config = dict(
    n_layer=16,
    d_model=320,
    n_head=5,
    n_kv_head=5,
    head_dim=64,
    d_mlp=832,
    vocab_size=16384,
    activation='swiglu',
    norm='rmsnorm',
    norm_place='pre',
    norm_eps=1e-06,
    positions='rope',
    rope_base=10000.0,
    rope_fraction=1.0,
    qk_norm=False,
    attn_scale=0.125,
    bias='none',
    tie_embeddings=False,
    parallel_block=False,
    init='uniform',
    init_std_qkv=0.0331,
    init_std_o=0.00585,
    init_std_up=0.0331,
    init_std_down=0.00363,
    init_out_by_depth=True,
    optimizer='adamw',
    lr=0.000958,
    lr_mult_up=0.902,
    beta1=0.95,
    beta2=0.95,
    lr_head=0.00812,
    grad_clip=0.5,
    warmup_steps=472,
    schedule='wsd',
    decay_fraction=1.0,
    decay_shape='exp',
    final_lr_fraction=0.0,
    batch_tokens=65536,
    seq_len=512,
    doc_mask=True,
    train_tokens=700700000,
    steps=10692,
    dataset='wikipedia_en',
)
Each number is 128 + 24 x the weight over its row's rms, rounded and kept within 0 to 255. Layers, rows and columns count from 0. Numbers have three digits each. The size before them is the row's rms in percent of the matrix's.

# layer 7 attention value, 320x320, rms 0.0345, rows 242-264, columns 240-319
114:144190143116163097141131176126156121126077121137114177155120157124121189153148083103102152087116136145167157133109124135151135151139155139098149092107088149151112173089142109112148116137151164143152116088119127159121126123151142098129156070
118:116136138124122148143126151116143136092182116152172149117158157169124117119142130153116112120156110115104103156108156103097173127141112131091135135098140142118109135168103131155134106161132126084119134078161114103143070174115100161124114147
109:105151132182144146148088147114127080154140155126106150159107115134100102145121167127144121149138103147110146126117107119180141123122127110148066126105091157144107090050107121176098139121136106103102147129081086137129155149107105122151119112
117:130154113125107102114147130104115109106102092084159120151147101141171149164117141100125171144121164095138116149141126115153103109166134169122182146092123130122156120137136112121120151144122182149164167142110171139100141157139140118118147158
117:131126096094122109125147147116151118106115143160156110126154167145101108179155132154108095145162118133133114142158133155130141151152108129130122121151113166134169131137125147132110081177100143118160104139115112158153050125106087128138134114
113:132099165147152112164099095138176132130120147122139104123115152108126141082102167120140137098132115101121130139115086125130117120094103130108168171109099167159170134142148097068145091099144130119152164180125134111121151110133130129113151096
112:125153119095094139092127126147116112120132130156131143133134105104128114135119091119149090130118162108163135163130087115116146102142099144088194123121090137133099148131108163114145088141146118150154170118124099125123091163157143161182085117
116:092150123139162160129117131100094114119110131144159111140157098129133102083120141072121165119131134121139137118147165167130120107102140101101094163122147119114196153124079115109165172109147165098142109109093125178094144102135137168155175155
115:095129110113177099113094136132100136119146098079094147169127124126163142104124112098181163147127148089141133115145100140149143139120152143103136133167120149113140141141103132102138157137192119118136116111080149106158103109120138147134119107
116:095141120088131094164177137129124123123143147103084158131121135158167119096145143132109135164081141091122090128151097141114114137126094152145167124123135156160150104153150100085119130131122112129104148109118120112124152154106160147127149100
118:144103138113126085153118151131146110148139134074167148132083112131145159136168143131082164106130100119114163098106150154165151129122108108106108105121092126116110140148129139157097144111182121176159140155109115132138092143140115120089128113
118:112118121143126108150116112107171145118091117116155154124159170171119130103122085085126128101111149103132132119167156130111108139104139165143178169096162077125104107150132093109119153133104095086091129114119129147147124144132160085115122116
112:111112132142105130145131143112119128154096093080101136126123126102123124114152124101136108156150127140157091144101110136155157109105111135134127173118159125119134162166115151144153125097159089141161085100100107168112139148124110124118093121
116:121128125109111127159140094152100099102099147148111137144121151088115151139088151159143123132128110134107108124141148109136181150098132111135157145130138087097088166124129141097105122129132154149127151110134128128129081107140160132144110153
101:120093136073102134135127110160115135095106117165128149113113151127151123100139131096128151134124143102120152159085128103115146127122104149136160171116151114171098134133127158121118124190104113110107150110154149105178093126143136136091117125
102:098118145135096114125131123105135159130109126148091140129142107133138159127137127134157132107119135122141097149132110162133120166164133104130111109109114138152174140124134103140149150105144131145112141110127166104112128149151144155109082129
098:146130140115146130137144174121138113153132134151171120124161136075107107101103128141098116174109160132153164166152096118093083099115106126122134117105135137151156093163080123121146141114105167145132149160119120098138120161147140112107186115
102:102115101059115127154122094086120090126130120099129128118127063117109120139116160103150135111122126123162108097091110136129120119118115132124135106125095087115149149098104129068133117090093179125106151167162166124167122153152118125114112091
107:094126144160109098132173160089107110140147112123083156148125133143116107156089112134122173116078101169121087146153131116118143132100113126096139100102110139159106134147122090094164142091135149110138118176157125141109124105114103102135092157
102:115126102065091121120122091097113131090125121130142138107127140151131078152108135113151110113155125139141102123126120115114093135120129132163120120119133170121124136143147147117145115149182087113117144080153115157144190093097159144144133133
110:114160163122107104129152138144144116141141125110135132101106131126081120088151113128158147142156137137103129151127146121119151112126150074174093095131160102152126136108159102083090149134146163157125140145148080113140155130135113146126121156
098:096114099165153158149132156184143130122159115136177140126149132161110098136143169079125128104102117152122124127120152106159154111088140139148136145102116157099093136116188093109123172103138134101099105135173119133132130151132115153095154156
113:122128101099162142138126162119149127120110106118143126103144108167156076188148161111127123148092158140148130138148121132155161118112109143073154129132163113125117122141128146090120102115133149168132154126116096099128125114111094089116098099
# layer 7 attention output (transposed), 320x320, rms 0.0266, rows 242-263, columns 240-319
123:133160135104124106106149123136133148137132098159144150156142057114128117134143099140141175099111142164139132130131095169114120069185122174094139131109131158142144153116124134107126121114129134135146102131093130178129154119183127145129119099
123:179142145112155124173115138149118105116108128164128137111183112143138097123145113128115135129120135163114139095096162144158119113159077118153114064103100101136131154121114136140125127167139131126094134067141139157157093165146169151102114139
113:131144125119125136118117120101087130133147183121118161122142108126100156129153161147132118135139124124144133157125131117151176122114121158114140160104106144106093087121114132134149164093125089143141127122099130168129128130146091070081118094
122:135111180141112115140135125132160130091082104153148124115120122135166124136123170123160161142086134158119108165120128144091136138151144131145168094104134103153131146094123118124115139162115126132146111136132156108132118169137131137145156136
121:111082166133106114088117100095157106156159135153167133131156126171140147160115146136113153135138144086146150106105113133113119148114155097142091088156138169142116118115118158110120129077073129141139118127112117109147149142162099120161141134
115:148075124144145084105145134123129115077133112159078182137118100153147130129126126147155087137168134093138148104129128151096094094120160136143150129140107151110158111161144093122172121139122116115156142128093129104116162142143128123094116137
116:108157099137061137144118158132135122132156127137165106100108171140111084124143117141129110118147165108108126163130132084138101155112104125128176175095082180097144127110152138103118065101112123157132138122116135177105110124151125175156131126
129:139111123165132134143183131142131098109106143130131145130138052127181092123166124135176134142124154141127132099097138106090129106133155109119131140137110111084144135110126123115115139118159181139132116142087136144079116141116093108128114129
123:168125146142134120152103102094099148154171107142088105155097072132125115136135113117070133147122104088142132157159137125158147170131105124143156094143169123103142133165123110163134084147117124126115154134103121124129129123125094162161125129
123:134149132100121069127107119121146141105136097156097137135141141054120120091077143136132079112102119086163113115089119167090100111097117129122156095148155171151159123139150123096114133161117144117124109079160112104152121122156083164170128143
124:137137165103138134149119155163115091136160146147161139125082104153121126132111118158123131115131090137107155112127158148161128108095162135111126115070124136126096150110132159160120095117089132166112125125099106135180155165134153147105104137
128:140113138133128136092135120070157117161109084129166134118178110119123128110102154096118078105123135138188122144106131137135107141141095135125148121145153096167145151138107134109097154109146138102096138113136141157162110142138129105105101077
120:119129121158138127157117094134109113122135139139100110160120127126077073127169183114185131153135129126133123099127134126138125131094102112111147163130120130120126138135111134147195132158149135155134049116127114161128156077114143133125109153
125:128138129130138091119137123079128122128131186128139129148104121148110152133121100143140145110143111101139129110124095100114093110119093120114114091143145139097104196158130164094098136120155139130121120105100113119147125102116134118085123120
106:147119098144123094115132097135147141120106120122128128140148158148121076091071114128130141133132122148153102163121149100136087155114090132147124163158154114126113126176071106105111129104147119091104139123118141116148108092148132157137125129
100:099113125122154126113172113131125129115171119130126127140168145103111156084135082161163118137123171126106151143133119138134090128114129181091104101125127146152132159149106118112118171121161134163109084152147122124096130138131094124105144098
103:091120147137122115129145155137134131122107141153128129143169078089120171145125142157143145121144136098131108162142106100147091126097168137151126102126103101152183119161099098095148154137109144089144096136121135118145106095104143166127155110
103:134124103094113115120120150094125075098187102175105100121117135131131112099110142154161122095143125141144163133113148133152108150142078116062152124133117107142106140116081178100108081133139121102097136154120132164112136115115140070131128091
113:084120109091116123133137112103127115097180148126119126114144135156135100150171085146081115131113143130119114121117132145129110124133094121116130162182137149172113098133141091105140129131142130093105131128124120143136107170143153104109154112
110:157097169114113120095105164127118129122160115151128115103126131109115094105134153133068181135120141155093126117119109175123089107103149099126092115098134168142111125093145148156138118095126118115107109105141122163151112120114155137132094059
108:093124138132084163144134128139153158126066145128115185140111112134084121108141135142119144175134105079143133136136068133121111122134152171126134104128176150164180138088135059101151083126145136152153139148111090101088114172123112100141145141
102:124125068120161139145166133158101103115143162134126156127115103136146124153134110128117150130145136116103120095156150081134147102123141113148107103140100129114119098107165145133142134128110120098106162159122158123149159126132169120098151107
# layer 7 attention query, 320x320, rms 0.0421, rows 256-319, columns 240-319
069:137102153116099154140135148149146126139156131060123120143110147081142119151067164145114164169106117147124156112107138114129144135139110146137134149179098086083191132122153163119144157137128139108157117123113117114121134149167131179100132118
081:180139110165125144110102174108133131141106109159093133121148089157130133127134135163144071105118147109136124133063152121089141178120140097120103087138115148094150137079119142154131122106107126115128147123096107084140105128145121122146113095
087:112093155139107116108124166116092122141086107142122147097117127131104132126126170167120097137106122115139156143117116173161090151156147126127097122177126132102148147130169148133119151113091159130137142136089120091112106111145137119130125065
079:172111147171152133124109157082120150120088096163153154169138101159095139158136135153127096138134147126120085108111136114118120125089174117150123144108149149128130129131095169136147157110138177137130149114109096102134079153111118115117108101
085:102096124133105135094140161147091156125122135130105143105138126147136129140128173159107140150143102090158188121145125172108114138152140155155132119136109134124148095122174138127139179134102156123122138142091097106052112158176110133168090060
078:104105110158170128147088140062153162103120094171159131168142142144149118113173162115129069134095113135094122115149124164097130085142134112143140089134121134137133113101140113144120112127127163170101140123122096083162103121103126106099116069
090:158135117073123119140145076137149115117152130102142120132098154113155151110122128101147168111144110150099076138174124129166136136083127112113136116096139098122139095140145120109117130126098120129152138122162148193161117171110104154108191160
074:102140108104121123094164108176166118091142134114117151068119111148150112142102141097111169114131113164145171117108089126118149113147150133134131143151119135088124129161178092092124158138106127124137125185148132176114157163144126171163166155
091:098099155119158120122105110150120110140109090110127121128105120124119121101131160125125157124141110136137161139128109177136090151153127145141166172121174174137132093156147128107120133142144144150154127133110139134079122118147123160124102121
091:080082119130155144101149148084120115150113109141118144150147120150148153131152144147105097116110143093149181122117137145171084171143174151137121135157125160108127146101120131151123133104111143096130171115092100121097129113165133105136088080
084:129141125152135122109129144102154110152140124112114158147119138128148187080087070149146155086150172116103136123121161123147104133111130141147124108118131125112129159138134141123123157153094149148135127137109145181145125164139185149134136120
094:093124163161092129096132126130154088159110095144083130126120104121096105163166135171134140119172101124148129111121154162132133156167150168111096168131113144133166135121156149102172123153098131138133149103119104129135101089133138093131127150
084:124157131103103116140139164156132100100123182144155091103108114114138168119107096128165119079151129091131110127138136122150120168152076145110131131113150084174141152136143151085121122149125098131116098113148120139081100124143159131173156153
089:121110131176132119104136170106091106147071080098105145153175085122108141116081155156082160134099148135088131139144170137118086159125134125129138126126165121114139157143143133152151172144114137084144134108101108092102137119164138144118120128
095:119118161156135123112154127142090096167105090104101105105138079150124103158101146177085156139118089150140126157111132129069138173129115171135150120131151142120116178146105085106136161130082132148179147149109096090107128125164100111147119134
085:125142115155169111124114111141125127144112085129083111128155121125114140135183166117122124129154121129166164117158091126116114124130144107127104121133115155113077119100109114128127176115150143152100187143093110097085136120143140069136110119
094:092143107095117105168093055152136148131138111160174144129104142156157074152155119104150097129116114143166129117123069106145135128127134080143140083119161143140106125143152106144107089110147126151122141131160160122125145112143085141128120140
090:111133122105148134154129124177115089102183140107116120137147141130165138133147143097099136110124121136106131086110085116127167092118120136137146088118085132105145175140162127123128135123106099130113074186113130139131143107128098146148113172
091:120112091150131115121111107111136151076136128161163147155098145128128109125098111078149090160130145114116109101130107126145142142114131125123145152109101125090112086160140174137141100125186155137103112117130114095122104086124134123073143153
087:116158097122120180102113122124145147098194185138147111134119135115120135117144131105155084122150133121106150123143125183176155089096127112162149146129126129150130101124152164137132083116107135123124079099166174173137148135127099121130139166
096:125153095104133149126077087141131145082180099133120122151143152162140088133167094082131111151155137120164116125143091132135144104113126082141146131125084143101092095136141155130098131145115131173107099146146160121118145100149161106107109127
101:093110134074104146139152150148141130073161188122113152086135114118137133142168174150113115112108111128135115127134103145164120147171154153093108109147098109125145134129114146109173165085131076114131089174111153182157093141134103151156177127
102:136139122131086154118155150140142140133114136138100105138152081124099132122076102127142162098130139125113103119164157171142100141181156122112110134134119166098145108116132159112085159138162133134134114127093130120151122147141164171128161098
100:130103121141099104148102149099122125111082143125140138114073155119119128144128125133170092128137151139100117120128109140122124162126125105139113196140123154155159115105108148122112131168151160059140130121125129113120143102090151166129121158
091:139105172143133141090144119138095164158109110101137152118129086092088094094115146165122163100079103126097115172106158125083103114150133130132139083133156126142146164135125134104123103115140118104141131131115119115158139159149083163144100140
097:171134189162141129126141113112142084172114105162114181123133134120145096124123137153137152108106132160156118122119133090070128123111142150123152105145138164147129165112069117115116169163129164109156164115142090097108112132121122160114127159
100:089138137122138131151087101093114131101082093153124113169110109153104136103105134121147126138157127117170128132144132142117131171145121100149106146098097119136148110136142130174091094144125123105140139148121115116094124137104183120115116117
110:136129080119130125149117140122137125072132139115136162155110169146117107116113124085142153135103165140138103120142066112127148112131145107145112144139090112100158114114118167140131136116133108140131118107103133105121121115108134115109112156
115:130129040110079139117146110132177136101128139127125102136120123145121126132103106110085123116127146116094141145164104141142161125138112089136131161153075125076148084118149190112146088131127132116115103098138137149162094133126131118120176152
096:121097157109119123147167131142122197130129141131125117103116158081130104120143153150150152090114079152144128145096135124139120116139102116133154071106152128134104132135123115129112136124104139144149153122151151107160132152104097143106140134
112:129153080096123124166078113153115141095116134132104122142120144170138139143149136098123103133141100117136145099135102101126126128106123089159131139097097146113094129147145117116133115127124121101076167108136132122130152118117169097168134155
108:089116116178133120077182136128138126128132158111098120148113098136110143123123129130158129107137104152131159147116122133162124130133177135112092114120154115164119149163094145135136102117140124135179111142110121129184147149129140101139138129
109:129133139136115159140112094132106114140125109134097114136109130137077162124130129144153105114108153070090091146102164126111109175159126084108126121183141099119135158092141114128123138120150131111159126186097134158146161126156091175128097131
118:118073118141091119150123156075082133112118138107120170148128137134069128098074127124137109144125164138103074142125200143136129133164109154114099107142109146128139140128138140125121136127139135095139139141114144095132130118105113140078121104
105:094150136093140098143138107092118114139130105144086124110146136134118122095132169112151152133151103122147129140102119148089157083101079150162140111118114129126110133099175086100086172165094115111100139151112131099105175099167106156091103114
126:098101131137112098139099132093141131091106126100130129133158136137107149099097136101153114160189142119148115132166146130139158117161090109114147167108128123116132093121117103130137165083113156113124096137095097113106132137107128134139124098
136:092112190137115122096150159147082129141105141103097142115142124128119128107125155167132162084101110163128133125101167135118111135129131174127122071138135114165107170137120133123124147147123117156131137119124174112174134143156082112136110128
119:114142093094135132120124147146138115114114138080121119130145156143162140148114104093130098175164176081172127170178139135150146133112155136122122163129167116117124108137085117138125148092112102096112143155118084102110103119121145126180153120
111:117100077139139146118151177088121137148141114122096161083096118102135107147135168108143134091116154119167121169109130138160133091146161146133158119179114085131120118126135139096158167136081133113130151130131140110166108153133142126140118155
117:097143167129098157112159118140134089146124142164121097107129118093102094153168122131132161107122060099131154123080145137081099154141131122115129117160147137059153151104180143108118144169141119138161135137112133182160140123115115148161135142
105:112122135153129140127097131143157107131147123106136141144103065176198138098081124095182112122121117169140132115130060141099135114146138138128120144086114106145152125121135145145148099103118156153145132083088107135157153114110128123150124147
121:112128133084110126084140104160172123131149122117104096118135174152133160144113100099157130158170141097144150124112118124120096131100166103156150161103165152145121116125080108112135159130129129116119130117125124063114107148135153129160126117
111:147129133088110091139098135136156097105123118199171178107133117094098112148133119114110124108121111132142088134169133095121150103074118143143100102122108107124121159140127130092120164134132116144080109130146111086119107106119162147114148133
127:136136120155113119099134136115123186121151148134136112085163098130144098112137145100130123121145132042119136152119165136162139169157126117107147146158094134115173096095115134155139129118136114093164149133080157161163159126126130106087167088
119:123119111123100147127121110131129133166059140113152121116118139145124123164151110111185126102161097139160140122122096131163151166130170125140149149105182149167081162139107109150145174124110156093129168125135099171102099128150138101131129128
108:112101145143154133126145159157117110126117139124159150137114125111097142124126096156188149129153127120117139114138122127176129125139133156138087137099153187140132146122111087138115114096156095090155121144156098119128074144162158149104109104
119:154098132184110108148142159091116152126107139067136153131150110115178143088110082159105093126113154118108150176119166117107106122145143128093110138179112102113122114126085167134112109114165158138151145152115137109157089117079104125100129125
119:121112127119144137133121125132164084148138152118137147110122167130156120115159138153086099136145056154152130115091080092114126127100137111153127099085178120110103135133163102151129142138103140168102131095147092135142119134119099167163154168
113:122133151128160135114133090149125109144102124089090123144133154113183121127122181122138132116114142119187162087128118121167128139108112155159130076081166112201087147118116133122154165106120127144107126130133108141132106149152138127178149154
134:159110106127117146100158135129122161152129131107135094105117142132091124128116100106132145111141128111131136113130097174113158159147121110148123150109167129163129100157116103156114136119133123113135132134114109099187120176152147092143139131
120:062107143116106118140076122119151148131118156080167114141094151153143093095140122143156121122147126167111137154104119112145135143176158122105125133149138095103069132124108103126100140130130135147118162121128133114086103140105136121136112099
113:158127141165124113153144156145109068159085130187119129119086119106127158088118126145126111157068131109141129092140083116079121179147151147160116130156138108160110122182121131131138167159124140125160153136117148164124169136142137184125121144
124:167139130160143130142120090119129116127119152145080139089074110157150138092126115098088116138110175115116155142122109130112170191135119120128139188187051171155130138099125136149130154140136154086131127141112170121119120149126110154131124114
129:154125107121085132102147142121117184138143178087110129093127154150137139139093116097106135160127163121112146140127139152148155172129169100152131128108120148155149118135123128142116122120142117125146113163107122065128092148129181137116119095
120:090163177121119134138088123159098122110113143127142127111208103117148093137161174123076156152156116130176151135125114107133133131123131153128128145058154148138104137124136104125133132105102121144067104115150136159096123138113139129169144115
113:072125146122141109129093108095097175082118133113142148072174073137116126134132163139108090122161139105128174141117116128168124135133124126127114129086069145112099120121160125095137136061145102120106143142093126153132082137114127095173149116
117:101105158123175130114124111099130125105099120144112176160130107132116129138142140159148093107136146125135113124125130157174111087136123142142087128089149098165154126116115113078133093086151140101138119113108111139114107140088132134147149111
126:118090137138138136168140145125107124145167172113127171138100138093095081109148127157102141148124148172144111148124136103136115093111161120134139087086127114145131091135127088104118149052112123137127141133134078129121105092119138134165144139
115:152120075126130187132129107129172163169134149137116084103134127132107100127166131161125157133070093087076087176081133155116139147142150137136171145121110124104169129112130115086147120113150120119168146120132113119105099148132140147079099156
124:115127124101125119142163104119156092120137140112128143105132089120105122130149122119135138139134129155128109169118116130124111098101159108097112161153099124087155109114150138139120150127135102127133102122121133126094112088095112182154131160
125:121143134155120142138107103141138123119111106085116115134142154137095089139153164132133156142119131115090150093130073144130181161161101096116113164122103139180132138113103102163122099139122111143130145155117129121112151133158121142141074136
119:097093117111136138124122116080093116099166126103128185116162128115133134095123137127105084156159135106159110118155172125154110091139161125131075101138156151138097130140107128133149126062159148102105158156157129130136109125109146149151136094
112:070063104148102134110141172126133145117133158087104171137151118143140113137092145150107134126145133127136109136131153119123139100153158120137084119103116105128129119127114134127134102093131146119166139122152119104183103112120139137142171090
123:114106113150131126108175161076141090109141133121135109114113135107126150129107131112094110136108134127115168103142073151064118131114082101122123147158174119149162120128118166145139124157147087174116123056135136137117202133121125118098126143
# layer 7 attention key, 320x320, rms 0.0411, rows 256-319, columns 240-319
080:142083142126118119159079099172151171129164139136143113096143126120120128121174129078148105121134142140158112146197127129147132126182148104147123114121127137143119128125092160122148128097113101144150122111163126135089102106116127145114150153
076:132113116093138135108163118176142097158151128143126097123165135077130125129140157138161172116111110109108135111114107107107102138142097145125138106156136084154100149176155131111143127126098124156101147137133138131156163145191098130160104125
075:133134154087167157130134146130185125097100118118115118144165129116141097159159202095175137124139107105117097149164163168090115137123087151095133122083143118106130132143111146107180138105086097150117138109114119173110123109165128117195103175
091:115092098097148128079153150167120090113149124165100162117123160118159095136159146123117095111081083137119154123121119134103076114141119113140106094107127147130140153124125113107139135150134118131096146181122139130166148127198138121155150129
085:103122123082154151128129106125176110140094095129138103127175102110108089125123149132119118113135116109119110132126127142128109139111137121109159139116178102121114172132108105141187136064099076135140147104149123150154086109167120138120153148
082:106150117119140161121186162171111078159134100164095142150129138129119101126155170160149166091135118135115145130109110112120160150122151102127095088158141158145115141168160121132140160139144128122145136079108135156119115133153127110147092147
088:191145137197136133165110090073085137104121148112151141151102145149129131160115094152114112144107152119102140111149098121112136144138146115130138181118113156076144101121151145128102127144145135136142134137146095108104128121109153119095108136
074:148123104118130115104090139127151157092135135154171098169118159118129113157147100111131136162115149130135090123157094109146114134125119165103151160120161071089147156126090164135158094115125122123141108159140100103072159115092155119144125136
076:093096121111132127119076133121135189140127112157156170129103172091154076163101179131168120139147125126155114172162140167110120097138101145124148130122143120126173156129150119116138102134098114143097110156143118139164102140146119117132132165
107:115122121104152129092104155139111137124142115159138085125155160119114139129152188136143124112121137122122124091141139126113125130161098149110097053130150099101131141129121122106207138137098076119123113126135118151171145131134105131180126142
080:155141119133136114153105122100165126099124134096122133133131127120117128118114127104157137164111128152077102112164122125107130107150070131106082150132142114086117142136136104116100117135115115134155128122148100111110106132095089140100136150
101:130129149094149132118097125133158144140106139146106176103131126120119095144107135120110142146120136132125105123116130114159124150143132130148195097133171094145098164143101114137153128101112103111147111125124167159132157130135120120119151109
085:121092145129142116166147143098152138181118130123126137118134113131129136101136169154127130148156124110107106160132158138148112139137188160122118155146142121116128134124094119125143160099081125118185137214133128154132088132142154105097116141
086:109087125110118104121109155153111152137095138125112140095132139119079139159157160124167144134102085136125150079128116102152123109162140106142135108148109127121134172144120081112152130103141095159142143154083186118201140138153138110140144094
099:096144153082130108110143174131153151158113119088102164111182105100134091144140150099157108126134127112140120130105131113136133134144124151127116099147133095126129164160133132125193151090155110152111132134101182121193108126151131155136139099
083:076135158144126124113202164151120114114100133089131130171114143125098114099122107174182130093110094092128124109096147124119080130058139137150148090118141106147133126118122119116162142102165133108130132043130160147172085180129159133108114120
093:141132119135139113149097118123134081097177134157162142136081143129134116076105116133122109095068140129115103170151095198103085104075126151142162168107108151135162105106158150135124096167153167124129127124128124118112105118083123154129092168
094:102128167109103136124151133102125112123151146157108083136099108098109122123120147157111066159101122129126161130131159126138142115108159140134120131143117128174112107122148140154150165083140124180098130151165156153084135119128102134122130124
100:154112103134131103159139145122095108119164135119138127155105125156152127126123120145108099136104161135153108141144102114157088124103103131160155135162113149114151101142138157129118113139130130094125162097147134114059136118109124102092175159
081:154156093137131099181115133107134134130127165115159149102119141162149141146129089149125136173076151108127097117159126070126155097113115080150116136168134142131142100123152121119112102105112112107091150161157127152085083153114128106122135172
096:164099137151131119154112120123128131089166152179134131137110128122141119154113113154106114126129142142089134115130122142115111114065151113130138160121136185097140090099163112134127127144147154144099105163146100106149094127096090134118160138
092:113181151117118109156122146144158081171134103121141134130122125112093136139108109101128148165110160081138126114115109098133087089113149165177128112093131121157111122137120097156117143094133138183149134142115099156122138172150131071177103152
103:093094094086092085139172129135133147155109120121126115135089142169142156160179129090144150147199096127170116141144107116126140176141156118135135146117162111127096142142116092145136136126122101125128146132132103111115161154160124084123162149
100:115139094105154115149105152145138106130118136147169156099112102129127121143106125115114118102162143164132140121128071110149113115100146100137177132077140129105114134110111117098084101111117123120132124095125082161106127109121140148131102144
112:106132125124106164097143119100143147193084107139111181142118146120111111141127117087150164113149122177142138126115146160151115172144116132144115109100158116137148148130130110153140137149121146141128141132124164134157145144157116158153155091
074:093123170155138106131103159134129157151100110153122102126114184142134144122135104129147151127161097122169170125081149122130117121128086129129123109100119107143153141144129141118167168141130115124170105079129141103120142113102106117103121136
107:147111100127125123112148107099149118094207137117153119142094184119141124158148124107132096097105164159099099111145139173130114110126139102106142149124124190086147107130162146118118135166112114150111087125140114124143112124111080131119143160
097:161159111114118141160114140118105122100142137164161125136097121106119146130133132160102098147113158116147148150142148106132138121093131139132123120121124135126101106140147160083150124122097125164058098128171084146121110076089139131097131147
095:148127119128127100160134142115106158077147120127200129159126109134142122128131126100121124165132184129144110143124133129107124110093138090143122131129104177107140124152139108143131115096134106174080097167105100135095136077101089089153095143
108:107176159112128125141123148124150144160096100126100139134126121114090114120099177113124144088133090153101091169110164162095083186153139111120119134124142119132123138114153129163137113171142115100162148128088140130154103151149157128151112060
100:135093133088139159146137091098116121127167121148096142115139125102110098129126118121124123150117142094146124159154154109147154113067127082103104120156132146115133101145134128128153134100103130151126087109167145149119108093108098132102151169
111:105163120104118142128133131147134128175111141108091094128149165153143139142145152092154127138161114120178111137129094143108135123133130130169130158115168117114119157151122092100126119174086127117116140152126119129123135130129112148138151115
109:084111125091110125089156089152114117173144125121118104106119158105120125187121114098143166147154084188167142083125098169173153160132099100159120111096138148131142094099126119142162121137090132152141176135111132108113161156174112140154159112
107:173119088120124157168076127116151112139120085096129168122116095100104121129117100144151115148109138112119114127146100118141098163145086133095156149163095130100156110113112126131099108109113170088142133145133140184111083142088097166151120144
119:133099118105099119152154106120157083148157161152112108102113135119153141141095095123107108151101099111102131118104118101147142078118120124121131113146102137091127118149144117133121107117100122115116124154176130131162124162138122147093159164
102:129143101146158106184080123142126122103157140156173119122143143090114110135136099162112133125107132114133140133117130072137122108074130124151118155117101146107108129127140127135083128083132147142099125128146117124120090108115124121121121161
094:118134135104104143141097126123125152197092139158146090089131138101128145116080137161158125147125097115107126140144143161089162159159113133130116129113111097159154162154133105144143142170118158082184159116127116153128091180139150165176109111
135:155127104142158079157128096106146093090153136125144114146116116143145132121157105134093099124105152125121126107153117118131109083104134155135163137152087125104117068140125137138112117115125132134116091114162120115100152102119117111084118157
140:076113131125152137101166126130091136153099111121123100124116136116130134140082117108129121076147151118172125142126140133148080196108091152137154118124206077137114167140119089137125117141133114103168174126149144138168163124160137142129100087
090:090096104128105073132111136086143173192131115181127125112152120093106143159143156097130133145160081125149101124103152146096115153128162121118129140070103166113146117136133138158128141129114167120172158117121116136118136166182142139119137118
111:138135163112125103107128199091113136102114176110143164126129132127114118102090155150086085159085156155142174156137152113153095109140107100134137124114108110111128119127150141142088123106141117142118089109157103118147113133098138138120095093
106:149157069122124102172134133165124099080133133138114101125130121175173132127116143123084126150123155106106121154135105136122120099118152110156138156129095176108149104108101080108111104150094120111121106150112143132131135100148147081102105142
107:105120150143140114110124153154119072124134102126116187141128107164116122100183120150099117132129107152185127069119111073128140081116176153124146109099131118091129135141094132133110118120173144147117118077119105162140141151182148112146141122
126:133170123147119099085089107098168147101157103130142134161150148075104080155096109099164098100111158138146130152125139169100067160173110126136145112121133145126142116122122160163115107124181138079165104154138162107163128124049135134098126126
107:100122123097102109124144114133153128099124159117097098111136161157133152176132116090116153108151134101157086104181110141105141135093151140155133133112105152091105122140082079096151104128116144131162121176154101117145126170151145112093178146
112:148212129166153102159174115158162118115127099099076135134169125113146156129119139141106142118116097068124119112148127091151177143084117108139121158169164139096133117114119102092166101111087102138067143152137117124126114138120095121088135136
116:169116139153158141104119174118110118090118113124116175154152110135130122112103102119093138130107171141132163158121105130133146163131098127139118114141111097152152131131130178145101124113164117113165130113074164117112134112102133146080098084
115:127170171138154104147175132132129134125123144118131093136172125137132122134145128129107131104117080111110123125119141085156128115120149106128143102172110138116145132155129134130116153145135124175110108134148113113144118187122097107128113085
125:105174150139169107105142087162089105111126147084119084135104131140146130134131116133087177068148161094129099120131077120134140134138097103121143145123126122151114150124109100131104130163097117136101139066137098116114175092138164092142083106
115:099112107131108108128123105122156137146182130158134089125142158157160164140097123108123091153150131104128126118151112167113112148134127154159129163088153133144151097162096147156129114179095130110125127172150113107126171117113156139100154120
118:128165141084175137098122133123145077155151165123087108133147138090151092114111134100117154143139146092139140142113133084127135083122082138145116110140164135140129160125133116168081156141099144135129145116146126148081099122121093149143114132
117:112132159149125145108194154139129125134176174116112105133156116102146137155081128176120104180171134098119155142123132099104150123173142138121114145132092154092137149118084129170159130108137152119114112183155142148132158150138134129110179121
124:100085151153077148129131135135127105112136134120120142083128124100152128133106114118144101104116129135104179140103152098136073143133087144123115158117109162124068125111112141139111103089130140127121148114109173174150117151132143144129125153
126:161108111135127133101127126131122137070137143125099115139121101144151122128106106079098133089158134136111145142115120166132122137163110158132129162126109178142143110114114174110089102133144096097125130145114121152134118115100139145104102107
118:089135128135146113125113116156092092121159113104125131111146166142142155117165159140094115147146136112134123099115133106132146108129147118139099138143154141103102157138128110121155141104163105153079107120120090094122145127139093108156147142
113:127125159144165134134114091130112095080151137116125143145091147114107104136172128118149118105126142124142134123136137139166086148097129097158121125126160112118144143134139116112090152096156108144131125141092143105139140109106120146101130147
117:170182171152158164105129112140102118128095086125161137121131103090128120091163121166135111143111149111141126104090084136157150134094121070145117133145109124157115145137134150120126106114169111100110105136101125117132090071133098145121105145
121:134168152135145129115134149152111135130105131134139075113100113141120125104178139128116121128124135092147129113141118119182101129122149156124145095111183135135085175142101150159107155130166112128134125111117092113142148094138098124093089115
112:136132146141114130123097090045162149165120158151114106106122111162130127127107083078133098102153138107107081144085166128125127121123128141121147157126110132135143128133148136117143126121151158101166134123140150129096093163119113131120103139
116:157119144121136160093113174121142107128082106123117149134132080161096149101148165146106091112106082145115124107124152109155056107135142129084128128110076171122092133126144104122131116131133150140136119118093119174148136138148112110159129125
122:133129129131126149122099147146108150136150180170154141110111108130141145137120094137158073119116161110118161141136180181094142086169099149123102134108141161107137107152153123123155122134119110139121121128126166129103127107123097124151099129
114:162147156136148134134123131156090118121186108136131094152116138118115106109187136134112138115100152130141116132155096082131121107079164140149130104173166122144154152133110085157132154114164097131092137086125122104128148100112113076088104143
116:127140121125151105161164138104102127117122102110159123140129153137126160081146093124162158118123143104150092131106137117141114147099156149125153126147179138178105150161089144121088126092187115118129094115138124164141123107111167124086078078
123:113135092144119097110121172138151165136166144118152136097147163112122122099094155115142095142086147139142194101105150116149116089167127103092120136114093101095146096168138136121137102113136100149117105148121158156149138136086154116155125112